config.toml
num_key_value_heads = 3
vocab_size = 512
tie_word_embeddings = true
parallel_block = false
init_std_qkv = 0.0456
init_std_up = 0.0456
lr_head = 0.00812
decay_fraction = 1.0
max_seq_len = 1024
doc_mask = true
Each number is 128 + 24 x the weight over its row's rms, rounded and kept within 0 to 255. Layers, rows and columns count from 0. Numbers have three digits each. The size before them is the row's rms in percent of the matrix's.

# layer 8 attention query, 96x96, rms 0.166, rows 0-95, columns 0-31
101:120170140133108099111150085087166127125125123097153102105130137156117120118140097126085142117093
101:127173138105149150119135114078143140186134062114130100106107143157132106119143093099147147074112
097:093131145146136092115115127081080066141128157135122142118115148118100103122110130157093133132162
112:133127121157145101149110137195114123132144124135082149108188106117111164127143145113111109086110
097:150125108122146157117114145111095100131131118111155144072119140103105156127092128125144151079142
093:131101111148114102128113136152082122088131098146142174120144110124093124117107138134155099088114
101:139102151137123148108098129139131147122140123138134157051125124109097089157097125116180116126119
113:097097141101153137141109144170116117114120156093145128128116119127168157116120180113141177100123
094:089091162122104148093109183169104147124105124152158163145117098133152159119046156136121126091121
092:143103090126148097139119140122121115094127083082129174132161144155119123148123131117122134111127
108:119118131112140096132099148157112112092176124084139128071113176149121137130135133110152130071119
101:133128098167130136151097151158123115153102130155086146146146137105126159140123227120157080113168
105:169111146147145141126114118102104117116120150107107135111180108150123123128103139112122108143152
109:162115114166151163154131137140142189142142121175124158161148089116101128112192107123142166141144
097:176137131170113150106102151127144139142138167150108169133140111125154147077132127174142144100167
110:108098156110147124139139155106114110179088143124156136129128128129102119119183142109138117151149
104:145119112122150124145073197137123116126149124123127177104129122099121147086134147118147121092104
102:125087130097141123132082141160069084159140136135123129145091101097111183127108156164149125099139
107:119126123130134114143142192140152152122151141165171136123160134138116132104157138117137114157064
115:145138128170100169141131165070123120109098112142143162163134117078081140129139161113118104095157
099:126070110160107110140123091130103131077122127154141159132116123133098142134161121162124095134148
107:130145164119128133156128156096109134137153126109148105145116098158111120142085153128134137138184
107:088125137151168148148122112135107129131135116107151128111070129163149158128155136126130135129148
115:104138115146151143130147165119109151098129096156104144112161137147126077115129075184085092127084
114:095117135143127100157152129158094123119141176154146125131115114141126170148101117134081135146137
105:142146156066133134132138145102091173056072171107114112124106132152132151155130144136083126129133
115:092154147141111140114117094109123164147150111140116150113159149133140137129126181117108144160141
103:134110105098135125112157132138121119107185147166159103127183167144185116143144163117129133099136
115:170089143183160117117117132111124150144138118088093127134145143101159127104148149149111091141121
115:177123128107097093116135148141100138117135125163127100113152133104125126122157132107122152130158
110:106107147152127124134188158138099080141109112134106137095090166128105137121137120131146123152126
106:120145133083124116140105121170111165154118124131144122168128111080147132156110142097106147107131
082:121163161102119111102109162097136095116188159115138124122147119116186112147098124121116149116125
086:132108160145144169091099180136109157108062170151129072099144096129126161148079132145112103155094
081:114108172137133161130138162154147146156131054124129137078127122112139141133146161125133168145099
087:100144121136080104154123124136134126129136078118138151159142138171115170137148120110097158094128
102:108155138121158091143130129087113138127093119127128162148093127160140123124162171141115184083099
075:117135137123087119146143127131136109106138124141074146138154150169160097122166135169110127130207
089:145099112098155155134113150101155164134099169108169112101081153112141131132125094098117142129071
091:115134101126131072156119112104115144114117106103122166108093108139155079131139158127102165081128
102:120108112138139104131109140111143161118099134106171144122095141081132118133099135095126151082076
086:080147141106144113126137088143079107116136112108078129130132096159147124111124155137140128101103
096:131097146117111113149144198088164171114141159081173140084099141095170134121143099136129134099105
106:087110103136128108152127114106108162140124109118114151154032103141136116151123158124102134122064
113:112175092114120138119124118163095127149165102131119156152122078169124153121118107157124089177139
109:162137167133099118124105131152106119122133134132124133125163118132132172142084133159122123124139
095:147129099114151146116184096146148141132166138149140102115120107122134112157127055115147144142116
107:116186100142142137134135102096123147118134091128139161123124085163082117099130101112114114150081
099:116127123093125073153126192135124178092152120095123148116116140147086105114148113096114146106090
118:106102104129124142110095172118110131121122125105170173150101141122142149177097130119124128106144
110:125119145160123130132090166100117135136203114169128147064132111154100116144190129123130151101161
103:133119152115152127152138147132126098141122100149112128173147120167137144141132129126136114123081
119:114126125141116087142193156157131157096066119139154128105116139141141140169151138123124121152121
096:109100125111170155100139124132118124131170173135141194128132138123158110105120104161094100181095
107:174068151149114150124098117131132089138096129100140174157072140109116127118144114100111107112150
110:154090129109133165125158053125107139121132127162145082144117146112185153120148134124082182141135
103:201129127126137136154144116163133139144131171134101050124140126115141152108098164115158107157129
102:125128124101115112122112118141140108091144192076105148128140094122099138160048116151126144146153
105:122190139163125146104132134131141137138140122099096163114126108155165157178153085103149163174089
096:160095151164126146130099109100091123131101123149116158179137119122120106165096136156112092126122
110:151129151140140179178099090102172161170177166098123126150137165123155139122129152133141104088119
101:135107155107097142150121136135134137129096128129136149134108150162147143154124133113151090150144
105:086122133150072131159183142155110173135167099147117168156143116113103135134078098083111133136114
111:145157107110134143137116196130144149092128138109134103103159101112119127176143092125127133140133
077:120136164113077125151155149091117155094107164145140130102109074125101150080112145140159158141152
115:108156159129075139146175146056153144093116154141156094091121104126084120099150143121162167136118
092:145118123118175094103083150127086111136127128109111141108139119136146195105125095134127122165176
077:116139117068084086126101164161127142123094108106125118139111163156206132157145128115136149117127
090:127132167161082156116184099093142160111147110133128110142099124102107124104143150106199154139117
082:116134142119098136137139163094140124127129168088135102121092115112154114140103138143125147150147
083:070112113110125115139102106144076127117122164083139131133122128103143172157126126141094075136128
089:108128108139148085106100092130116133155105093133137142136141134127105097149162080084070172137128
087:093112125184115159169145099098161151131163147121157116150111096110148117101109101134130107137140
086:110128103115145152136110119095111131139117100141145115161135112131122121093125098084133158094136
091:137126117127150142119076153122111130153147148124162129116122086136127165149120101132125180135144
086:141135113151188120132140159183127158147130096072118163106139157132152163104127096118132116131134
098:133168114113135071102131117123112093099167108170095169126123074100142112115121123101091121147156
096:119117111162096161132112145160142121140150147153153133140132127168146137137148133147112077113123
097:125125126090122149085128134136147149181180064117163130133128133146127142177132138127108113104149
086:083117128140131092122102130077125125107164145101083126136144144151121138133078176127107120100134
063:118135116134180106153148112117119146122106125117145113127108132142160160147136081121105161125134
113:131127144147051142116141128118128131082145132149118102116131107066108108105142139105127135129142
099:142162129132136161136122132119131153097103149161109129117161195123122140107164092146052077143141
086:150106137112147080166154126134133164116142117090119116159153124113133126148107127106123090128101
104:138123120140118108100090130183094109115106090136088158135147113143116132112117122112179110167177
094:121121128149102148158123109088114146173120127126113104116136079116106100155123128101198129086130
099:147147142163097182120129077185128149120130157115150127113133115142136118108128127167149163132115
094:123110084143103148130126156120117108119171173160112116120160105143131169137093136155168129109137
105:158131119073087142146141127095135110178143114103120114179124168147126107136190138161143147147135
094:128125122126102122143125141094082143123125129116112144128096119122115154160112157088119131115120
098:123121135126106118154138118082102164132088135122149104109131118134130075123120116138126107121161
085:136134137148110109126080114129121089141112133127133168105129110142168134182112123137129158129143
101:132096170113091117124109158109149122110139172105122139126117105152155137143162121083081082121147
101:149104116174140164122113144126134121146148158124130114162138113113074052101147184096145095127136
101:144150136138149075091102120142105118167098128117136183104164141141164146145129130132079115148148
099:090170122120120102092156134153146131149105124158145097127118172131083159107145111079117109091097
# layer 8 attention key, 96x96, rms 0.168, rows 0-95, columns 0-31
096:125125107103179159118123166166145172137150139134155133164133111096138115104156090158176102119139
125:140139103128124141133167057099154131143139116130155130116117096112113128143117108129129141197157
094:137102108120138153138111170129116126172105138120091115159095143142120110153096114164162135120136
095:126106108111128164114097088161121107146119125130107121130119185121145147102162116173136099131120
102:155142094135145084127131126134088151116145158127111145147145121160135118128145137138146154151129
088:136142089095140121107102111180110145186117139136097139135082140128207118129151140159089133126110
102:127116120090152150142123157104133131148133148096118097110084124150118098152169111175131122079120
112:132144103115147145076132130150098092118103111135174124168169174129127107149124118135143171163147
116:113115102154134134133126165133065137175128173151128139168109163136154117120156122112130109107144
095:119114144096080080115092150100138090171122180096102145101097117167128152105114154156096160112085
102:090147110123119109100129168134082139126122142146120113129104165097116121109108082104123100116135
120:181104150098095135132147144125114150099127137080164124082111126140113170169125133121156135161105
112:170150081163083131139096110107106116142107145117116155125136130157158134164171149147113114157118
115:087115147174180099132154113125160098110139096131111121135128140097131090122137111102115100092086
118:160141144140088155101126098135158139128125117088192131094153101132112126110148109097146145157123
122:191126112140128114074123149161117110101181125144140129131101168106174100115132148135099164083137
102:114152133139148122107099181154107132151153164139114116176127145124187107122148129128127141138151
127:174085146122137139172164112079172137097144131131118115089089121101087160133106147133153106161137
117:117132122115150104146114171151180128104121174143148097109107118094137117114130110154200140170095
104:093114123096157124143111126118125119141094127130118122144092148082159149148164130133188108106076
121:097101082098128076115149141126154160139116060157149112112109140132115112122172139151145158086075
113:108169147098121152140138142107189149090175171146115176143126123139093128128141169125097149175157
113:104131110154135138132151104173118176113148114125130127183151131119113086110098154104122114102128
117:169125137121133164126136078172121128153137149118138117080171128151168118093129165151119136069122
114:151070120164098102148130084173142160130121162143166131118136123116122122119102137136122128166133
106:121122100105094064176133127146115123159127084074137161129117094147093135122130115138130113122152
111:127129146125156111127122119110100168140110175148140149117098149108078159115130129098132136090117
104:127098132074108127120123156104091135158133124092103128107175116139106102141151126120083084093118
114:134110114130173145123123131136114130151078123136162133140118129114126132099138097167132150158142
126:151135145128104127146130143119136130123149141151103112144122149130124143158155080136149132043168
126:115108173149114103089133140108150110149129166097078100091135097098109130147131180182164164160096
099:111121112051127131116133141157073115089134066142099131099122171120183126148086149116111107148137
068:100106121168119127141145127165148120136087139147143138192097182121110136113112121133166120090148
088:095149118092108136109136102064145146116129112152120168119123125143162137125106130152130173163164
071:101121098095113089116140088110061177132149121133108115145106128131120106139084110152167131109139
091:125135124150188120113118152157100172115144122115105122125139118123140126116146150143117131096115
079:100153124165105142137090126147109119103118132142138082154111150098125129115128128143162111125111
080:141140135141127146112164112131176141151113163114113125117149178162136123155166132111148166121090
102:114101117137157130133128116148109110141143121195097132143123078118103126140091139159145111136152
077:116135141131091179135099123145124114099130146108151105149122162113109100122154150153129132119151
108:089160127128152093150131097157103138157085125170113119159120100109113114133118155140169125121122
086:145122138130147147170141128107174122159162127111149124142080154093100096132153115147110092133084
111:118143142138140108153097122182097112155130118189151127122140076144103129121119141145156138115121
078:138108130149137123105118117182108137096166109134156102129149166134154090144114166139129115121153
112:159116155127163179097119133107156155132166171102105138141100208142143089098142104108098114103124
101:095120099123138134078143113094129147102111130121145111121121134145147085182092081166159087126106
106:144134123155175129173129080130110092145095140126122138127116099115138119142113147191161124116138
105:132145135139182121138131072131079161133099144109113159143097093148151126127106106119143166110135
128:113141178152153127165109130142116120141111120161127119139156124130141158147086132138170127160138
084:146121138140104097098127132092126103137147097130146125158152089137105123200120119132087130110139
100:111155092134163110116126152090150121086146153129121116093164095145126158136132124154106089121160
100:097107150135141157102118125129162133108139070097111130116154141117113136142184132090135162139146
098:117095141129123183122097074121150124137160111172151098114132105122130110166091120135140149113058
098:119116097140123138133097141143132132167206159119125109133100145084120131110136088124127149171152
088:119116120098171096078122098111124145149105100129143169097139105148122114124128169103186139135089
111:150141123141108130132117182089134125123134144088164155135097137098142136139103161139115135158075
098:193116163093128116175132154089091142127123082164135158130113109132131112158133158120076130136150
098:131122117146098115154110157104100118142084152125145151166108140167147139168178121120149128146122
093:133104143161158109083096095114116117097121127141121180137129082132114108105157148134140111106149
093:097120138120117124125115085116131107150143164128125140141098146105133130156106161090113136089119
098:131167141093118116118163141117115097130132122147129139125127124091121106139147131102081098156087
098:104106145102109157129145124131128116110169141123116152138170110115131112121137116138169114143079
106:188124163172142142139144096161082093124125093127158091115173074115125145146135151143166125123099
090:157121150089148126118110088110166109112134126127155137107123140137104107120118156115138116067138
074:090075138083165119122104171082124115142120087114176148101129139151145133179109158096101101151116
069:153101104117090120143135148133126124125129133120105142143130126110119135135110106168123113102149
092:133090095125134130156151121132142124127141121138109152130153100098080122171151120119100155121107
090:124114149096120103136117138151133081180141168117111140131107112108110147141146107156128163141114
090:154164112148131137144135119132111105154107149171147115106131164114097094134119110118103148080103
093:094153187162139135129138122106113141093177077148103118118115153157180138092132176130135101151096
088:103127122132135123105119102153088108139137159146134109090141144162132127140134180099179157155142
087:137125125096148126169107111124130096188088154097107123151130125126119108152137123151100128134109
091:131128149128092109143165141160138112129129121101163112139124144132164182125107119133160162115185
087:130133114125126122123142174136124151137118100132107115109106121118099120128118107149115164120131
102:107095154103116102102120089128075108120156155102125113171186112139095165113147124152114110143094
091:106182126136118096124106129143091099115178169139138165139109120131101108171128125185172127140097
091:130107140129170148102136071122128123142122116110138083140146173116151130159107122167101147123105
106:152151133067108119114101141077117150145116115076116106110167121159128108083090119113122139114141
093:134136121150134135161117155135124147094109131177129102150109107119152133088106099122155156106139
091:196121141120151102153124157132156108133096116175161113123167145154142136154095105111098129147133
123:150166146150110114112137170101137123151143150138145101127106127145115122098144106118121124105166
076:135125130126145162135139154113150100157103138118131106098099099128109095133128098157134168146128
093:101106164121150100129119137156108104157158142100123127138115114105144134139143149111124172069155
081:145133121153130165111157143198112154132155136155115059121100105186117132118114153134132142155155
091:113126133133109159143166154079156132110094114130126119084134123103144111142092116116103143125114
100:144131152137106125119119139114175143095122149118137169147158138122150140087075141133109144103103
097:142124165062141113142105154132179140125133104100113136127083133137109154155172117159109085114141
092:136127139154150115131127162132139130081150150107105147109109181148111107176120157122126132141173
087:099128135117141102080103117108117151158102142162106102122153125110091140147140094094120131123074
091:131087124123129137111148133143112146101126135097132127153132118130114095147102131154137113179118
094:140104130112099130166122134100139110141151100126172142141137125162120191148139125056113151105088
093:167119154184066150127132150132136170131170129137106131147128125115108149168124138121119106153150
100:165115107144131103154142087132111124085125118091116156130150148104104120123126096155081142118104
099:145169121131120098142131154078080176135095126130103112124119169133138196141135148154111177134099
089:136120106138152142125178144140157119104110108099141134116092144103135158102106097110155149096103
095:127161143160136145144146121118118104175170085132104138154118104133152108103122159125130170159185
# layer 8 attention value, 96x96, rms 0.209, rows 0-95, columns 0-31
089:150087166113151096096107151123119150094162073173102157169100118137115076129122093141134113124133
090:163080148096146147122140112096131125118144103096111103148108110112142163149133113099133147109138
098:119145143130126132159146138144128115107131148157179155149171120115149074103114100126114122100075
091:130110111095143117097143141128095121178115123096149127098136146128089107132140136137141121136135
098:119113142084179111080131138136121119150091115107148134109092129140132152136148124158121139142159
104:107121111179082086161147146123142149161119143133174069132089112124147127143154109120090134140125
099:104116104137096132090165121137132121121125101116164109109149127132151095121136121139138177106117
084:126094151149070152135121156134127116111122129136151140108107114110150095178109111146125162158098
093:127159102141082147153090111178148157131152124097132102129106104141160137091165165150128114168149
102:134160123124117087121178109120167134123118106074147139140106143148124112147114153122147201132118
095:137098116148151111138128093125054105132096059106126143138121142109114100125131153085148162139130
106:165151091136111162142132090133087100140103106128167126136103140142104092114126130090162157128072
085:105142116136119127084117080101111123136091087148100169140124142125101136127094124145077149139126
099:125109161137105132109121113132116085127134126170118135125124132120109192132136121141142188111108
084:135105123128125074144106126101107126126120127112089132173079122130098150100122096149130141142158
083:130133139112166156112104131149124113125158104130142145138109136148105162123132125097142099082109
108:153134116086140129140142094137120098124143143156129139118105194151184115107104123138197129126154
098:098121115135160124120152117088176138120133133115105158178101122117110102093133102153118153145119
088:096098120132148128149130150118123148104103141099108128133122100102103143114155144148104120159126
087:096144153117109112091125122108113156113098095142111116133182145115166122122093149145124144110119
081:123103127119134129131113146127144130114134128127137130113143150180151139159124134137135157134096
084:116132123151128116128131140106165123127142123169087141155079114134097095138118137054144139103115
085:127124169124086150141141159147130159160137144135135158125081114126111186129138139131120137161135
094:160117092102159113108142133157130132145145132065151116166082178144126134115112127147151132133130
088:141156162113159149094113099108125159105149140143117153110130083113123130146129090105165132120125
088:094106114144152143109126115108090116161119144147139146117127126128159164092136107139124141145118
103:121134105123110140139138124121092124113102169091124115101134134123113159131121098166109134111156
086:127108079074151106147133163126104165148097115153117141105078108123122154129136142098132135104114
095:110123135162150145119157072165140124159137143127127132113121141106139138122102137126099170176136
092:153124113116165136137085143073132128142124153103153123079150116152116137097109136120151141081141
092:127121093140093124162167156143153143128147128113101151097140120112163119101121122095143115137131
093:118104109144115175135122141128150140113120148104162111128093170150126126118147081136101106164109
099:091125135117110136164122121137107089131167109152189089113114187123125111145129122163153121119133
087:106116148133117135122089127107081120132152114151113125138132112134136178172163150157125098136158
086:082132112107111155166124140141151083129114181173144113134129163114191153088140123143134157139146
083:076115150128114159138073127142101080097134140128116150133135126133146079114160118158122125095106
080:132142129143135150162148120117139112109117131134130178123211168150157132154126167139154091139106
079:127099113112104096142135106124164176128136213135146127164125136130141143124104122133119193139122
084:125108103096100120119115124141130097115088144170162116145128129116125147110101091129108146110163
099:143148163159137116096110121135139158155103094099109107116104126137116111164115145075115145109118
101:143088094113113139147117146125065151125081138126122138140136130076130139069127085150149125143118
085:160131162103128134113165089129160130135119152158158097194147165086112133086118104128153158103108
088:118159143107146071119128092140173180149160138128146138098118180184127136159121089098107129158164
101:127105118154148146127122168127132203157097121106117141100153115124116126126088128163126118125110
091:118129080126116129119149113144114082128072154170131116159130093135111135114103145105130158138145
078:173091147146131136149093122108133115171117130064097132163152127124134145110112139158105141128128
094:129102129150144108101121179117145139152119139098098149117120096124088154131098126092136108108132
093:141125070119111141174093139152157066127126111139112096135130136109104143170144138179177157104139
081:120104143116101168154073108118107177072126098158153151117127118154141118137126134140098183156129
087:105154117122117144112151137164147125097114149112122084132100081176128130138091137117116106134143
091:105114124128100157147117162139158123165096092156169170134124120173102135146133110155132136113151
090:125104164097128102152105136100130146129144116077132137103108149145120132196138109157107135125146
083:123105135114129115088083169134135122125156111127108133133110096116140111114085160139117160128094
091:092135129087160135137152107112143192105096121144111132096095132178159129120141169079134159144126
093:101130116113079150141128118099149104169109142117143171134152084120129122132113172117100135116140
076:133100161152117130120130127135121106100138176158161108128109128110130155114137109170125162139075
083:112107141150122161147120141115149130134120154165118148107146124120167113092111129120153116155136
072:082144126101116127090164127111143136078121118133116182113153120121103158124121177147081136135166
084:123142153138108134136120127078128127109113155115174116128094094128149136155145121148068123141108
082:110174093102113100089164089179125163155155161123135116154150104159146145107126152126107140160107
092:098132137092125142140093157142101120178127113110140109105080135131119141149119189133105104121117
079:098149101137094148124171147143155099107112117104100159115132132142166166108159105129163124170116
074:142154141133074150154123151119080148123112138095169103134097101090141127111130102152047150125123
081:115086107137158104148103111136114151131165118109119165113146128116116138167159118141140129087138
107:108123127106131120114128148130168101071180114088112110119089137160097143171134138143178138123139
118:160161163132124124117112152163097112131138161162104100099119129122141061126137114082123124101195
108:135123148131131132156150143083131164124137157125121123143134104197110122135090130093122121116059
119:106165088127177115114114144108139138112123169120114114133131156110134118135144124122106069185130
121:135100125102145156130150130114100132143174140149093140120130153133135150152126111098095163157093
115:139166118147141114125123126165115144126122146109150101116161117141133126081088098183127117136107
127:143155162139137177134136167082193116153107118175124095126100131122164098100122100109144134167114
125:120115149138131143102143116143125133090168094142150142155121125127174176164167078085101109115152
117:099103120135156119157117111105110131122152098150154119127170144134121136119120128091088090112128
131:130098143167134125127124116130166154095130124112149111153132117116105108162102135117141132123128
105:162150129169139133099103132113140161124138138115107113109142158164161152157110103127111119071092
111:149080137134112150129129148160131072121117130118103170106133165181169125099122121112154144183090
114:106090110132152177189110128157124141124177132144107168125153106153137139124116131141119117147100
121:081145131143117151125135133145102136104151115158076114093116133127137178130091122105128143118146
116:163150137138127138141098152115131161118105066149160115129106127093152089161138128105170127144137
114:122174163106118113095158149107133128110103141110077111120152110161111102141160107106135088099130
112:154170152124116138109114167127127092114084130135162105129079096117132124186139127154156083137134
109:130096140138113133115144145101124172109121132144142131131114116141099077121128126115146125098115
127:115122119154185138133150186152127123152103130102096151134138134101073160169149123136107080127124
125:143114129130113120099163131146169090130155139128073132126119090155147106137131129106158108123129
123:136088074108163143114158171119139088133131136129106137102152115092121124141144153131128099109123
109:140131129114102151098054124150117152167120146114108122119154111135122148133168165141098140079125
120:149135117129145143131141154095115121148140140069104127126094173113124138117121145097117092140120
115:125116088148122104102131096100097090138126138116170131119125158127116117154150169111129133096132
109:060121110141117116121139119124119101143173147142112098140135140148133096125143106131085147131109
109:080108159163153089140153151106135163112121091147144079086144142148127119115147148152097119140133
121:166163129123137180089127118155120118090125161115164115119150149113128135182101187116137125149131
142:135190075048125145153148125168137122113095137113129120117127142129124108126109134131084135135117
116:134119127167133106119164126146119124123100116107130148110128082158093152167151138143098128137133
109:134107153107149110098121111143120122137155110112120141125116090175085119124145182165111131070176
118:151088106089153082115134118131135128106117122143107091101178115132101141156117095090154110113148
122:119076098079100135168145129129087147112096135115110109144135109155112100130149148129163151156145
# layer 8 attention output (transposed), 96x96, rms 0.199, rows 0-95, columns 0-31
092:125170118140102159113140171130120092146130121144124172153107125122162117135144142141133123104117
095:110140093171113102105162157098107123102142126121112138111115144136114106105111131107152105149099
095:133128160132139132110178126118129175150102132102137092146141112131126122125110113092159096077163
097:106141091144124116119152117154136117146142151130074166111099144122097136131143198121120098136156
097:114120072122129132153112137110114141104135170183139127091134120114086080149096115131095101163153
096:107117121157130157132112104121172110133124144134168137107112125141140104157109119121110101127144
105:143130135157124106159130124091107123136146162142124148106158126145145152185138131069108124099186
085:147182113120128119168136154097119148145142152135108121129141137181122083145151094111120122084174
095:161119167088167100127131087092122103130117150112165092142091136135132127144121144141131122109083
098:134069135125128170154168153132133131186127144135088126094148106084125124133127113125097128153128
098:106166145117075107110185091127129103154178104101126131071144118130148123154133134139177111120092
105:115113153120202144118149099120153159196124095158179094109148162126115111160165117092145132166185
088:139132123117134125143136120105143135142124111123136147115106100159141125081132135149141146158094
105:091169102117106099130116137144127157131104135067150150147144164194139123126113125108144121161125
089:117120123124129082149119135135146120084099119154154158105131101140135110150146146141117140142121
094:122144110128129138087105153112125144108126169171152105090117181134115148129099110130125078127108
099:149099171137100117135122158105141144163115091099159090110132129100152119164144156149152130147108
099:137103094129131122173134115129137152155091134146143127143111131131107151142102080143116161131084
094:157093143094145121121128082151175168140136170117125139120091109134153122121101117135103132111163
095:130152124135121132104129134165112070158120123113106131136140106110145151166083108083143108115115
090:163153161136104136165159162102153138124176074155175125097125145102123166095147134104160144139105
087:126143095143156160131106162168144122148144141136145117157090189139114084101180158153086077091121
092:139098108151135145125120103129132130142155129100135112149131146077147125096139181131103086135188
090:177083110105131162164135121116192104118108116149119133089179137094105129154093170129141096127071
082:114167105122127116167127143164096115123179164135143161162129119176105108113126135165109123098131
087:125095141106115161157140083109138127117152142121155120125108143165122104161081148132145142177138
100:162133128119105109103114110114126134160106146112131114149096122161142087109099172105099127146153
090:052126130082124122106112178178107128124099136126181124100129150129140108120118147130140097127128
098:185073126108117146154085141136123129142128149089124124127147157158147111181117117139168147124141
092:118149151124102134112165140159105166118067145133139118141152163126153093120092123115130162131135
094:119128149110164166143113117122144098104168115098142126159136093108120125136155125117085157172140
098:115148130168180144149129082149104123133106105185090119133129140118147094094109130075133100121167
103:118131087157116132129141143109086120104150135164125138107116113167154117113073106134137143136076
100:116097139114156154090116137144128137178104113099169141160107170081100103125139144138119095126159
103:187111114136096113151152155132105145205112126166129138131108158134117130120151084150125131154121
098:114113068167201119122142153157105091130129126135125114101099110091126120133155106103121109110127
092:161042092107139122131164109140155072131100133166118123121115130105116104110126145139113108123105
093:097154128086140100171114133137095145152188055095118115126147106091145128143120137096162141113099
092:146141125129092103163122108142130139149120127147116164133169137111137132152135106155146144115131
096:113155170127122151088141100121082105111102116089131110137080155111146102146117152111097119136095
109:161112082140117138145078167172091106120141157113111113136165156125166129108160142122112102131127
094:134132138127132139119146157172123136135149105134131070108124128140168116110115123104134129127095
096:117135140144144128117141109093151183156148138148116122153060100142159143166092136097112122135138
114:124159109116149159133114172146165098132144159103130129116169065128086114101130099109111116175141
096:135119094110087165154133123112138138101106102141129171117146097093116141094101152162137159134126
087:118125124147142146124130174104122117153151148090149148151172154139134139122188149103093122107121
105:141138137157127120132122124130125112147145112107122136137133081125140184159166158095126120155141
104:139152106157113128148092145119096090141096122159141171122103151155141153100142138155118134104137
096:114127150137135153162126130086140114105170152159124059162099106145122109135170146167122165145118
095:120168109081142118127083108131086135134101135110152133137106102135126114168145136119162133122124
100:125142121105118128142130135144189146123129098137119141139161122121108138124111124150108098140118
093:080084130112107100156133142082119135117174156114133125121164166148139148153141064082130139104108
096:087202132139100100109108120167104145148152108124125127111110135105099099120138138114086106079162
102:148084155152135123144145104118162151103137152138118102174121129154172113175087113114132108123136
107:121146106093139145123146125120124126144115120118147157128155134120127152063178071141106121139122
087:152124137139153113135148187143101138115149074166131131108111154131131133140170135131106162137152
098:130106103138126153144139084132102143095142134117112192087143120115163166121113161133166145160149
081:143058126132154131186159092129133113118151134118106156131150110118150082140076131142146110145133
096:104115149082147126121157137099141150104125122106152133132143125158105123140114146127117128152137
095:121142140126156096138173118155150165120143078160171128164094160117119105128119114092162135134188
101:133092176119111131129113135188088133130110141152141140122137131152114109116160073118104109089117
089:170128097107090107143141131104149103163121126138134174126132153142126139184145156160112132159096
086:111135121098148157146105101096091101101127122097163127117123111114118131120161111114088166098114
092:098096145139127138126114144083150152118149168139101156120141155107109129101134127140103083134113
103:103141098153129146156104113106138090144101122124163150146109157121170121104137135105094134117105
110:092169141114137150127174133088125110136120152124134106095115129071115093138137139118108152111135
097:161122099103104131092125099130103118143098128129102130160147165094119116147160171172112095166134
111:160127111172137091101130127151088135108117125110114144102146107146114149146109129134098084130145
111:140143128102160143115141113169128106132151133118119102117124164117143147144156115130123161138092
100:134097126138089077146078127101092134117115130127108106128149121132145102132119117151117156134110
105:118133146113130100103121139105134099128097165080084144147104152127164142140143087127116130130132
111:106133092131125133156124144138114101097110127131099132092119099123126139110119152133102093140128
109:073159125130115107154183108142148139118171081105125109111110179124139163121136136113103102151119
120:103103136138159149143132129107130095157165151115130100093111127125144151117168163105140132106134
097:118101088118107109128085126119092090137110078104153096115152137111115176113154121127076156156122
110:148071163138137110137151115146128102116098149131171127128156148103133133129172136171115172137104
099:116119142110159100129138139111103089151123110151115086158153133111154135154110135130120071138116
111:157175102113162132114132077143112105110117121137118103106131120146151127157132135140135126099159
105:126143143091130123119124170119102096119116079146131113117106177128146097076147114100113108123113
108:096128110158146141135149151165112129173108109136112123140152153180155106133156136119095109149125
101:115150134160133142141067151108165098120102134162146130135141134100126112134135132154173066115116
106:132139080123137144164112104133108172155119098116100119153131141154128149086142089097090129092152
113:117140114167178152106142104122127106149150105160153106101122125150130133132130145139141110125131
117:102110118143087166112119108113155125134142139136156124136120107167139140126141105159144103125145
115:131106073158147138146130134093143130187119105106122094117139146157127143161126141163128094071145
106:170134130127149138168146181137166147125123098087131106125123099090125136088106127150088158134140
110:153152117127188140126114114136151164133178114104149137141083154093172133141095126115151071124095
108:147150163143156120134108129074118160117142125090112131138109122096125114137125129105111125133084
104:086142097111084083123143142173089139134089117094118108095138140099132149174097111144095137142131
102:092095107145137138099137103116142174106102109177115126125170153100155145111107102132137099136134
114:156140161137149111126137152111129110102133126063151159136137139156139136096126158107137141178103
121:131150095140133171126118136098147119124128159103092111113132123148123151103168146159168137146117
107:130098077156136105122136090136118138110119096120151073103139083148127095153084104155160127151098
101:106122127135092154121158124099151137084111133156123142174115142137078124142123156104158116107118
109:129123134167107076123162132121144125126164101154102164108154127136109096116164153116107129122119
109:117076148142137150147166115101125114156087102128110108147157133141149086155138133130143106124133
# layer 8 MLP gate, 320x96, rms 0.214, rows 0-8, columns 0-31
090:140106136130101093143074137112110111154129119126125175110146126133112139126113139153138157091143
096:132134138160113148154127093111085136146113119173155118136185160119138082173162108173149122127122
095:127116137106151137164074119146159160141072146136115146092149112152122137166142198145136151118133
104:155123162125106123186095123079121106119127162119101140114152147090163150115079091105136104135103
095:136103163113104105144124149170104111113142110100164102127167099111105140096149076137100076129104
100:133112151131116120131138100073144054141147127128157142167134139190145107117157152143100119116120
100:178080168138123173133101108098142112101132102140153124152137113125093118142137129140146142119148
102:150143103102119172145155144123110128132137156111098132106144165110104131133143131102132097170125
102:135099145098128193103095119121090122151108122111145140191108136096140125135122114145112165124140
# layer 8 MLP up, 320x96, rms 0.197, rows 0-8, columns 0-31
087:107132118154135174113144134185119106172090178151147117191138143114096126154121155093140133117100
100:117145141111124115095141131060140129113139125150100109129124118081136143145115122116117141120144
097:153140142126131125115148093099098135160140112145118152131136150132200110108090125131141136124113
104:134167093128136146160091132152101099127127116116139132117121100102119146053153152109120090130146
100:126102126085136139130130144173113093118102118136172114148128095139080113147129157132105111140098
115:114137121172172085116093145139140136101104090147105117123106156135158141119153149094131119119119
102:097159167081150160136129174132090137085090121129129113122131137138118135102122187169142119135119
106:122172125098151143094175131106161133152167134148169117173129155113163150101132148094087072116103
107:111116131132140130105120154124116133137132111119148181101135126127116158112117144189149101117194
# layer 8 MLP down (transposed), 320x96, rms 0.193, rows 0-8, columns 0-31
095:161124115146114101103103104120108080125098133136134128109136096148129151205137122122151123106183
097:102118127138144110110159135111136106129093079097111118127172189116166081103158140117123116067107
098:141113094135137115126068102127108145159131121108173131131141124140145136124111138090099134122098
104:143125132142114135152159116150120146156125148119157125121098158163130079139089087116103133089166
102:134145118110112113149114150144126113131131142126143118114133193150105161066124116095184110160144
110:155084147138135142140117120149088123096180176131109126174179132137119109180150121153145114135118
101:139140146099108120111158136127104140122131122145159180098101148118159127156117105141128161145072
109:158112123143125118125135120120122101145141132117092121138124160157168104198131106203134147113148
074:163122102146126124151099119115143086144128140104129163161120134122152131138152116143159156134125